Part of a small language model's weights: RMSNorm before each block.
Each number is 128 + 24 x the weight over the matrix's rms, rounded and kept within 0 to 255. Layers, rows and columns count from 0. Numbers have three digits each.

# layer 8 MLP gate, 512x128, rms 0.141, rows 422-511, columns 0-127
132096118109140171110126119102135149154115116156110101124123095037158138189165164135151172134106142133123152121141130161141114136181121150096123141125170150139153142126132105112142091102093108143073078113124146089144140123139123135125131102137120170122163136154106098104133175182163128144128131129131140131089107159147132150123160127140114111133125130106118184128115141187141181092101
125126123133152144144129137098156108106124167078080130119149119127133122164142149127105138142144170171116151095115132131119099159149092106140111132111123146120130129132134111144162140149108133167091109137137093169149122151128110126074140133108151107138154170145143111153148160121129161140106128176109149137089142132097092116127116160130198136138097135159095123144143134125047113130129
112150083184130172169152150113150101115094125121158110108101104091142089136127080125120130120130150172141132129157120098111129121144090183120143132094141179097122107120130093119169121137080120135087126102133080107124104110149134131135109127137122200101133105137075102145129190124173156138122162135112147149144119109167105164157122180129095123136151115135183154124121169136125115111078
107116154118121099151112134126099136111152105122090155144147143124110120126109127123122144117096101159122130113141180115095108192116127128104120114126198116125161124113106110127166130130149116107154120161133131168156113101141116103123095128078155120135086131113097126140126112123135132130186162143103141112132115163133110133091119124108166128093133139120122141130113145124130103071131
112134149121131153155119164130117168092110111125114113122115123129069107152141110141135110159096113151146135159153119156078132157073142089129153118125137124139104123135163143145077115076117136099101161120146103160141103143128143125071144098125144102135100137170138175111122157103170149136161120159142107135129166163123098143130133152134142129091129117136120157131158106129124136102094
135112121114136117120136144155131109119120119139115149129140130077150130152150141141140088147120168145128155121137122125135077165100146153117132078144116118144094126109157135213155112110118093145139137137131097131175100107120144120147124123163110189094134090113128132110141137139132143122115099104122133096158103125137119142154076122133100176110066142096127133116105187148143129126144
128110071132090141120085114126113208130091123137113107137148094142155059101154091143125134117128147144142153117119110145126134141187096090151114130141141102127160168131145169160183150094101108085109152107145095106097143129124122103110147121112123152121121120102107152129146155158129130140115149098148138124112107115086119161146146115151106112110099116120130095087154097159165119116107
133103131090134184127111158125133132103122133120107193129126153166123108119116111189166160164141090138051076134157158143118145134160119127153150116113150159091123143170172091159123111140092082110091127146116129107139168135162074138121120122105144152162135188137126141106136166109108150146115147112122135165082147102133116120110142154124152116110099123112104126136140138127108139166118
113127112099162130167111137110094116100124130125133150128110140131150105136153139170127137147124146138115150173128132114140114104082099150123162127141132122133125113142136134142138179136136129136115178124132132157133114130129107121124120086137114161113126115114108106104078137104102149117142136091126132082125109135147114132157137118143146114077106103086126132115080109089107171091084
125127113155117107135147120154139162117167161112129123133142094148137117114116127112112128172125136193168153103166112140149165142128139108114137119123084057151096133096099084181100144139116105103114133132179145105166190091083163117158098132153199135108114139117150150141136164100134148122107133162163099133152132159100142134128170134129145151109107116155135161133133154143098153059101
125141128108124121123138108112126137064125115081149173130149128107153136123143160110126107150126133121138139119122135178094168165132106092125112117080141151108110133156139086125157125160101100148149140127107177109096118161100123131128129137155153140140061126182123168114187114101134186098143087118126165142133156117148151141128122088145132103148121118142139121154115113142118142136158
125140124125133133143116132163123132151071124111155140087160130121150134112088149175120107105122109129115103142160164139127126173112069160145083121136118159163114144095132122163128094132113165129082110130169117148074152088162151096115131171113153119154085127166171117156116126109141130115101175118146180155112150147133100141097083158145164120105127086120113153099110116147126103146086
091091060117146167136108129112133155143110125130109110144118145156122131134166175169136139145130119133160118150120124154111144142104131094146157122085119128128121113114118156178139153137145116130107144099134070132107144129110146107118123104130122178148121128133131099169136142133186123139138113100138112132138101143140153123167160150128133138151119147119100143149111104127084146083122
137120171165122119144159157134122125110135139109157143085142110126149127083148158150102140201058106150147141111153144146092132172117113129108099119146133123154099153106116139137134169135119142153183095119144168107148124100149152135117127159090173140118122171141119144082186141133102127040143158103154154150111130161123108076159153134135133145122130100112141146105141097092095177106142
143159125142123102127119147120118123118145175132138185123104152118181137132074100150145141132114120158145119141159083159139129151102087087144097102113125115159158169117130145145150116127098135145122179098156106130124129172143135140173136109178149118145099092126130115119135129090156102114131106139122149130173103150102173129126136125130154166103093091127143144137114145134101150091121
123127117113143125121131143154104136107102108103140143143135103109156123116123128146133136143116101180122137158130147122110140100141135173127131099146129154117139130109163121107172150127160099119113099112137096113118112107121102131150137104114150119120113148098120055127107145131110134121108139107141104098140118116144117114137150065160131120137109110125097131128127152114083139151116
139088102119125139132168149125137117122114145107141168114125151085086122150134133136135116118148104129125136140127150122155139122147139147117150097142126102084111159157141132125147145101155117114133092102112157098142131157130123132118111146129158101128109114136144137109161092142150137127110118127083113142110117123128165158084139113127142112136142095129136145143095079137135092113155
101148129136171159154131127120130191137120119082130137091142111099117139168087142127169173149140092142172143099146066118117144115153102093100103129125119130097094181108144097103130127090149154138108139132119088137100087153155127080114097167144107170128119129122122105144197119121172096117102125198111175144168082139091150131134120178153144162107145095134150182129135123140152105170141
149084110099113161117132135109130122095081108154131115153122114141181125116159154137127107102103084108117107088166108166124109127104115073115108135089099074123127135142124175150105087112123116139110110105171144113060127157129117119077124119147120149139114153162141136076138113102168167144120138112120128145113119112126117146113109149143147120102138124122122138159131134167083132144122
080132157154141135154179130155127089126125151094130137115080180134133112101140098111115127133114120142111161112111103110119112166106097101112127083129128142104140072089116133075153155118166144137140107148134109145079116154111131133140131137142163152120142173106090125125165128137128110090109100096133164142110085136119128145160103185130149144159107115119151110147082118108076107115136
068136145173123114175130113121117100102125149109138149130097148133129146108171117151105139135081127156159133118107164115069130100130103051121145134113109137146112131131121106102122143107126135192145113162099139102128162126108129131132113141147137110097121125137125156124141143141123159148103137150106100092163138163139172121160119108126141149147147134139146107127154120076156143118158
131113104164129171120150128135137146134061138087134125130143099132110107105144145149129110139141084109100129100127145160111120127212147120121148142137123102149131120088186128126122171149131101108077137158129121113142118115136112086116095130102138111120129166135104121103137129140107161116144167129165163140134117097119110125098129114154193097123133105142099110122150142081107138107113
137131096135112116149146172137140101110095144103151129149156148110147124111119183116141058108122107126122127149120159132125116149133110119092159127154125114104167117122139108131156151108133115116140117112139136139121131137111101123113133132118140115147122156156156091129189130171143134081122124112107094126099121113099110117129123107127143141153130095099131132114096099162150178098182
134116182130109129139130146128170148098124147120143109143144166106127121115107097165133114091124135154160137127120139107111074095100110119127143125118176102120138143164135097131158113134133126107120096193100089139086146129137129109097178155159144149159130155118154141153114116088121146126139144124162146123143083125130121159145123124133125143116099116112157164073108106119154147113123
156085169107116156101120106127125144133141153152128147135132117180139119107106143167130125100125147153107099147128161121110142134139163130121106095113147142150120122145141104138116104077134092142144104173168095078102143083145136081115111141147141128120109122140145105160111108093147133150144132125124118137135098140100109156117085129139103150135060102153143148118120116165145087160149
146140139137149130144112167150103080144114181090136148073099130101143132145133140151158159092118142148142117127135138122157096122123128118072121132106108145118157135120095074159153106133125136177198056112155171133154127111102131173139126134092151132146128131150080144115139097163128130130109133149143162169126102127132153165125131116128115136129127130126151107093119104135114134145128
110141105167200130157125098116156111102104158120137141129132128141126106128081111150085180151125119157129074130107146133109099099123093116092154139135133183112113130152103100109089109145143096145087109100098157171136146131170125121075147125083128123131130149129119103132134196137106145110115111172129164086150163141152146123153171135128141127092108095135131152093125108092119091139108
107111130111103176161148132148147109107109132150142109190077141117137134110107126136118103101108147130121114151134118142134107159106144090145134162090109124117109152160116186130128115084138117111144153122163121147098105127175135136106091125132174123122114141157154112146114127118145141141105110136129117137162136121105101171088153134137139091117135135109133118146098097121107115097107
089086169122185142158179180164155123130091120069140109124138095112154129078128112115097140148109133158143089100144122150088132148111143097134130157144063133110102133065111114127170150151119123074147185166133117106109129136072135115135122113151133109119104134137099112097164162139121144147089083146129139130149097108148148136141129146138160155117127116104137131178123122133143101130118
133073121138095121137138135139106149165115152102131132114160092124128124113132134131116111107127141125150149103124096167117156107165111112101088114139127120113102148141089152127126139134106088153120139149140107126108135121104087124118132120159162114136112109141102105119116156118156112121142161134138124108109139129072127193166112102145132127122132107029155168129114108086151161114073
177114158136112149133171154134174166113146126077129093126153070120128140150146129097133134168114139150131117074130119150128144116148148081144126156126156145084143077091158150118121138121168140131113148125158132101171094120153123128059107138112107147128144165157129149146139138135188131105163133096131151084185128137067197110120118156155152131126148130090112115133085133124134156116115
075122125134124079138165143125147142136139107123176122122183110117109148158154135122154092128139132109101131112118103118127167153102117137137149175152157128104160112092119146127137124130137140116135122093113133106148167136120148132172077135121141139121110115118156152055134124144173141139143119111145116150141161146159144080116141070175162127153137126123130098045126137165108136165137
120136159128104113101118118150152170128108124143127091155133098157148120143145134089147062147154100150111149123156111129138182110145159120096144124155145174115148117088123097121153153112137139124106120140165109117115130089103139082129136144110125145134135099111138108093115149117125111108130111142156059129095178148132128133113121160122147135153097119134130121134122141098127152160100
091142127147124159169132100116180141102109157118131141143174091119111142120153107141077092137126119146097168111131159104135143126144122113152126149127140171095145139109132108071156179108145138139120087127123132139150106123097099141166132142137115124132141118146098090095120156139144146145139174085150133148100122168155135118100172099153145139110109128103108108141146145110129119136138
159120110096113187130122110122106149144118104103085126174117116112134111098103152156129135173111122137125094116129126115144101108161094080154109095119128085118111119102141178118102158098121131097079138155164116152117104141137104127081115117095147171126138128153135051144135156145172138111142131137146167135144138164112153154130173173141166137088120088116120139163111154088084104120135
102118150146104135105130135094144166087118108079101152135124123172116109106150115105128111145097122111092100129149087158111138149125145118114143149117079107127154137113111105146100115172107166135121153123148092106104119144105112146125113136098150130167116143133155155140137160110115138123163114135155132156154142104084144116096152135148162149134133144123112117119145124138104175120139
057153100159127144115175146165142139124115142144157143133110132125134127118138098136092094134132120178135140129148137167044151101098141098150120137131137104102128116103123129099094119121161136124128127137132146103144103130133099111155188126141123135142128143082124082105135140136152140088129165144144113129122154155131063167156130093143133132140120103102140131129138162110133122122139
113139149157129148158099106141112126123126173092142110076147112148119132117103186150156109089111111123127121115144133109146162141173147150093140154132098133183142144125067141079140125146136109127157091120145132136113114088143096104138072104138174130106090101090174120141124088109175079119097114057160135145089113141144120148101124129136117124142116088121147147153103154102088146155106
064170139195152093180133146126117190123166153124171140099100142177141132103117127127135105159080075137087125127137137130083102143122138125109160121115134116132112146101116121110065156126111113115165081129128145105151109075090124102115122131147201126124052126120146104115109106114101148151180113141131146113132131125165067180133146142144150107136156123113183095147097133132134169120130
120142136153130150138115166113174176144112127114106112156132099111113128142148124144120136119111131194123070120129133118127096090112133074109124154109112117123162121145152102152100126086115110130136128153130130145107132126155128136130119146134134154145088142118114136131165113086129160132070137139148114148158096139116104172114117153127131144130183091148134120127119119138120137172144
117139108138142082133165142127134139073093097173128132130124111080159120137109120159133151144124148112101116134124127168142148135132122138121107143124148088116116184097132133103113181166129136114115124091126135128088153169126123110196128171106105185126094140101119151137159110153130130093081090101130107123141113164153168111148132129151138130165160083125111139124089114141110136111169
096125145141126128169109165135151153107093141114102151140112161099139144112175128105126126146129099123080134083151140157113148134153099118173113129156118145105104109166119106100156139142111171100136160088136151127119172191102103142145134121134153116127134106093127134103098120122128170146128123116111156108115161119135134103101163100137123134088159147137121137112112117099105114103136
153132161170127147142166115107109129130090113154119133118118117109125141133139115161139135141118139095147129128146161143170129154117108117102116133108136105150142143119163153148143130116106122124113137130172145091119143113137115145110138155116148117101090145103141177125132107132087127132136189112135150144127130106107120093166098109141127100092152134117149112103132088136108126147113
128133117099129099147163125152109135108117136162117123124140142106147136111102121121088115142120108138102149136121080179129139152128120102164135144148138089149122134138101120094127114115162143114102074110091147132120124125113104126177114140145122150143140144114084081076119159116112100105105110125167120154128105174158087114141156127149163170141139096176126104091158108115108155133133
143158121116127146116165136170125099152124092132143097146133125107145127119102125137118139140121094120160122130135114119102140118125124157110106090161166127123128114138095156098152118103106128140145149098148115084107121158147122116128095134120140123099152122138130125078142104149132109093162136111147134156080136131188140111161111140145119099159082107118133123140126124117111126103151
090106092157131169167140137118109189078099110144094161137159142125114122112129126137081122121150117137119077088141169134124130109154105120113098104081166120155159106122127142116156158151125135125079149111119151133108101150142112127155156126108146081101107192167121166102137139141116138096157127104149148123126144116101151176138127101132129144120125084107160100156127147116113136096126
087150140154109133144138156094118164106146092149167093113131098089130161131092150146074123172136065150067102185164113185081146143099102128140137090120146099102122115176141132120120118097141104106124125133104136124098114077126115133108115135137137129151146133135168137121149166121139127146122093153143126119142165144142055093140154148153153112111157122102173161108101121124143139110086
116126132169130167129114104125154148131119099131138141129147089147160102110182131117151151136151129086086129090120104129125135117172141090145098149140116105120098158114144132097135159105139155101125154126122113128142150143129105108140163143080124171089190162158134147098132140109118117111174125102116146126135147129148111084156145087159093142151118125122126125119109159163114146150124
154085173129207169159139160157143138131160112162137154129118103065154111094099173094122081186118106169156157150129077121093158185115102141089110101150098171149161148087166158123145127124114141150155112148115156132141133112104089085142133123143180142154101158121127114122116095149167121154179106141139168131126133138104098170149075101141139158114105112107119111103119103129143114143138
157148121130108114114112121129127105147130119129141173127122111124159144125079150165163094129118074187086110136137148150123141126109111158145145115137135113143122148134148147093135114162138142105078116098128092148104129078171106077099087151111179133161076122122104103118104116131130115135104153110115134151147171156141099144112156149138163108108133103130138144134122136109127079142084
151159086121131127148144165160140144149144147119180101162121163119086084098107185160133089164123100111118131125149161139106145150113105122162190098109121057100174161150165161152145107125166108090137145152133151172106166149114135084121107124155141123136129099123105076133143111066143143108093137111110175161106111137083112144113093151122185115110148097088161108119102147105153114144135
122144089102131135131149129132137145126095169093142128169105139168148109110151111150132098135087138100156120148119125156080121170130156130131153094169094127127105159133086100072153181127153128143130130097135139189144150131135143121154107175136130120153124176124142105137196142124099121066161089110158120141118128130093119111180190137160138161152114109098124123112109142143135115104101
153109143147123147122143111154134144106111171125138170140153118122143078152111105127082099141143134127101087147105074154073138091121121106167135155098108110147132110146179147164164135125142132103130144130132115134127138144157115150129096152135136143127133106146119102149151170124116168109121158121147154156124128170117127192103169147134135159123131097130138119101137130165108154139073
125096098119152085166145154165153165124118167141129168117117124100132121121094104123157078137099114137121109119122116138099128130131110168114138136124109107148131160100124117139167117142091114146150137149130109152085133148112106141170111153124131121126147087131122117072175125125140104098111117160108130168137182126162173106140130142131144152198116153151141131135082166137133150089141
116152149097124104141151115121113119128120116114158135117058141140132100113097187157143115126121127102123148152108138119104121130139117159095153097135113153107124107127136093082132146130128115121167093119094175112146112120079097113174141135087167156083103119142091072085082114111155122143181140122122115118143121180151053149117123089152169155131130135091146124115122135118122102117143
123160113066107159105085140119109175094084099113116168159104090119129126110144128169164132172156118137108127161154145151114137127143117098096135166096144155146155130158161122114134131091125076151122159127147091132163134181169114116149142137079159124127111141168116145199116156131140163124165118095170105090075144126114086112132118100170188108082115123120085120114121121127091136141130
126166137086147121156142138124122150092155111148164125155136087108115142131140188106135130124116115156080115178115091163097110108099123124111166137074110163114147191107159185139178160129132130143126129161097164107137100138125133133135101132177116086103135123156150129116179113159114171121120081119175172140139163184120128102168126115150161101112157129106142140143116106082149127083126
105152164039099146138138131107127178078131132106147120161114111159127140141119123109126094180090139139097106174152164168063111098121146051140160136053119100091175135159115132143082162114151091123126143138137113115132124075163148125129109124127137109136132133180108132154145154103106189172183134135151109152104070110129115133125153125150221102127118128169122108108147127164095114118140
110154134136097113162058138125085129069148109148094111129129130114136100138134129102115104113149141137121109114117149164169145130127141112119124119139131140160113143115145136107164152156098126131116106139157140162143147179116101053135167097117107119146075175131115144128113133150134151141131139121114117130128148113129089120108133120134147143127121113112118124120090149139115108074129
090146100112141141118110138114134130114117158145070152133122151120116134186127129156154079129182139122148114117117124149114110146129154131123108097129155118157142092127121131128159130143163103125109131134133102140094122162125117102081154127116119193177161128146135127168119123136159130126124111137153118101126140158159131126146122127159134146145110114119120154140131092141092135121139
131145144136143141140129136118142134109126118144125129137117131097132069119132151137159094112081130131073129086163111146137143144083143116141145159131106183139128153077113140117114098135140115131135097160153133092153150062077123132130154115134129150121131122082122119124096174141128127130117151149177114129118109152141111149140153104134170150115139166105101132137148144120087074123084
135151141122091147144130116144106100134111153110151126124131129142136116112110141153157149124120110139159140105115107079126130158131176120078065126102138133087150136150108131102142154109105122161148132113109156128150126087092118144118147134124142141136112116122116098100098137165145131135158112125168130143093110158144109188124089120144144119129109108085141092171103095125139119123084
126135129122124155135186141128119135153149167131147167106147139108139114128110136116154115140123101220139131103159097152108134116152095116083127168090103135143139174151125131110127134094112172126095128136071137163107142108158105128130096180061137131150154129160091073107188110127140105141119121134123116108128136140144170172123144113160149115136127068148128128124118121138103136111119
142188151157104115116185147119126142127135134105177109121119143085144085122110163109143125126102136131137147116114120136100106112202131143106103120148152146122131142096157087126131109084137132143156143142141151134150115138138118109061130173155121126130122149129132149085131125135113140105174133139169093104100151109118127087159118141146147106139132178094145142099109146097147107127102
145150109109111119122102159177155135113101151125151113137145161114150120158093145145126110106108127104145128122152102125118153154131102130115127157103138129157130143149158135136137125120150095124093150130145165123115094157138119131137135130103124162136133164126120101106145107131108137118136121122112130104123115137126113149128153127145168129171122096133153101123079098142124136197164
115118102132132124149135135136106115152111089099104119133089150067107110112133110132113129108133144126114142136120119179102103123139156140107130137151125119120153156136162162161123100136078112118112108127099151118090147153166105145142148129156141156134119142127134143107114100127125135087138094127152165104096158132112105158142141089139139165113152135110122184089070143163100147113086
107115156179151116157102151146131095087144069097123157119131112119158152137136111159136153159142138131122127144134137120114134107131133167164074123123143122137146165121161096127112096145118111117091165112160099134123152139176171125140122148151115122130149130069085166109097164126126132107166123100122128120092166123166139104171135139138098130082104154098124125142132159132117131121093
100109116090115130141158124108120190079130094159107179153125113126144141163139126134136119152149159127124148122144111201102151151141101097107086103106138147135142120098127150083107134074154148107139121100116128103131136140169107151120147125124145136155098132155099147132104162089121121129145115116126123127102125156111126124174183138151153138133129114104128144116134131142138127121122
141107093148121133170131173121076137119106164115148183105138180138136140106103115139115091163099123088081101127154155157102139145093159141128136150126139113101120181129099090120134095139114113122140116151099131133114156132112115131085106110122183118157148119142130093099122133128087152128164116099126147168149169093136148144114142101135146123119124097107122136127095106059140124075119
145129183127125113156150165128116154116121108102116107083163099081150146130109110128122113154120123116088140122123134135039141138142125127129154097133089105150108136108137137100133115122129124132151115089097153092113087112154169121107096108168165152150094076093185124069143161148147162109119122137141123094168135100111110147169133149139117161134098121144117128110096156133155123118113
123128092154108092119158115136121104109120139156118133135119138095136161118140130143142181136117162163119149117163134105107111111117097143150126146117152165178130125125135107108132121165101125145132111122129130123112115155125125095115125134119124150106142128109121124151132132151064099109117087124156112119151145114164100140172142129136131116149129144114147113142088101116092135073146
097117144160116150146140174137131153125161166123090150131158121107102129148129146079139119110109112122124121131135084136092075119156113117113117135167127158143105126135135133134147150143099136115165123142148106156143127126117124114131102100129112141114129124121133076120100125144102128109103083188129145134165158138173114086142169110128117143094118121119130147120106155124158182114105
110115149108128149147095135116171125125114129120136122155113123094136114102105142138098135153115117144122106111151142108135097148126117140112138176143168137092161107089117126125139142137131172130129136159130088141088077111118148114122159135100113110151126146109165100140123144157161121109162136140175144155126137171109093140126112156115156145119082098111129144140112125148159118173148
149122136141115135119133107152147094120140113071119145120185104134151129164134144141122154087101116146155112126127115147105141096120140115117095086148153161126150164149113105166171123148102110186174108188126115162125144113145138094062122143115203151131159120151114128107098113150163110138123096135122113124138061173139150159108093130127119131117091117117172135093095134116125119117082
113136157187126147197125118104119153091149126165111094119146126117132139108103088118141097145123127122113109101124141141112155145122101124136124161145145094133120105153093178168143094133050108171112143124170159137135139097121128128091159102135117113112137110090119111134108097115083155129194121080138146150099158113173086143128136106141084119138099118146129148108088151123153172082133
116084103123131173148134127138180141118116094133073135137145165097142114161131097152120112130171129082103126094146116113099130096149132141118122124202120123096137134101140139133163143110135128119108079139137126117070110177158071121111180125092125143098127195144153108140140121137114160094140166120109125149097167153119113124120074110161100183147129126085131144113125128158110167131118
105132128113172122154135113099154137128155123065147129125124173119105133123082108123113143138130125137106111191127152144118111185116133151153107135111131157074102125155168145130134150158135075141152106156070108154125139124175150097141058124128172118115110163129115121106112141119127196151111108121162139115097115106156133119127178107133129113147108130149168129138077123107107124116107
111195133100131097151149153155081160123159125116159153106124168174138145101125166177175088131118122121080147169137137129140159131134151135102102056152158104130122134108097125081125134149124134098149084114118111151149147126108105086157119129120211100166102126081182080113087127119099146157162084130125099119110155140134093157098136082133133139182136144085166168130108153108113150147135
079110150144077104156174138092122160115087124102109156196162135130109130140086151105095117142096114126099128131137089150136146147100115149133131135115111125068160140124121119094151114137112131118122150130109085118151119155128072129148141103122179158091123155105140130154125131109090153100125137124118103193093091123122090140101106142139156145127073158129129097161095157145122156142096
108100139179104120161081156143113103129138090130128121134144155086148127134117151189125105099111131148182174085150159112130105142129115129084145137136148159124108136135140119085122166105101115147105087118073127114153158124138104112080167167069158146182122118095111115104171146162123081118099122149161114181160076115144117127109163136143176110133115115102147157161102123106123129078172
089131132102117144127151164174128149118098102128131095138156104114124092133130153106104132115159144173088134106130147152124163147118140072135159126125116080095148141121145162096119160113137172152144137092121157117135125157138106118106159128135123141120155115179143165136174142081139157098104131121142149066139098112124121127123143128143149148163110093110126083119123115111104122128143
138123118183129110148092143138151105082153112117136123078124126096109114120095165137089143097092140099136132119140146142094127161089125147135127140137137093106138151094156124147135131127109115121124094129122119129150131133091081099128103155127154187145118123067089081124115131122121137121121147110152102127123142140157143196118164122127097072137120160122122132141118141144143103134146
090108128118117134152158132151126071134098149101177138146137104123175136104154122144113089094135150128150143121135170105081156124135148149116138121139157085150108128117095102081140140125107132095192080130128121112076115107105111124154127131139108128131140150144149144081183138122144160092134141126133152171121077136163114181138142106147082122171149131121134147085116143105160134108135
156085113102119152155149174125150112158121156110149154124144153120084149175073138161154152131154108151167132152133091117150138172088116150149129110114109149140131147121144136086153130134111098137099086142113139152095160119090110137128108119119127189096124138147139152109138142147196116069104095119123120131151130159100170137113137135134119089118088070132178144148093105131095099134143
092154121125086121217142135103135125116090139133141094138133124113145134096124092174104089155083171156138115147145161160129083138085113128136098108102146155185105141168145161115125099094152128147137103112109161137103149075172109122100104136144106094131105102136173173116136123106137195149145108101180117138117146159144069138147142176154130122113159137130207115062078165132159156109103
145108153140136156158105148103084109141105120173130136121104132106171069060133139119122169144128077153117139127157147132112111079105107122155139116137117095136120130167129138129093098122110120111144140118182113082187154115146159128145138174127170114102118168164162127110097106123115140113135105150132117098162147117134136141146113137146148087097139164141131101114115158129116180130085
096110133157133123125166149123132151096141080105155118135203092115124082116089127172124122137128089169146144132134149138102114157163155156117112080135094126100108178117154102092159160116082110110132111166116118162120188123102141111095107149119141145120161148109173104097170144084089119119122084113111151165115074196133122130151135119119134086128134096110124115095128106132113142156105
100091131153117118151156150130139101105102126126154160122116132098199111098109104140125116092156131168110156112103168110111133120145138110119105146105206146128127098125143100129150114085107139113143123110121121122104151127203110098151141115151109119105097121110109116094116138116127157132093149102097133126147071129164145153125105113134088097124098106108128127093096175076118147117103
114102148098144137131111124067159156130143166098152152129108113127148130163138169099178121132127123156149162137154124137131113114138128098116128118106124128125145137143140116153102140144150121153119149145118129127120131167146144103154089121112138122130131143168149147168124094142111160127122099112155106123134133182153129107106101116162168131097110158122161095117143139161103100151152
109133176135136122155130110129142101102149144099152180125113126120087124060097107135142097133111171175070162158117135113116162136156120166144157129099111137104076127106106082088163141127155122095129160207113134144128132141130102095159123143122176132106155135121128091146132157130157145147139145120158142171154116120108117093094155142139109167072141118157125177121097153119146096096154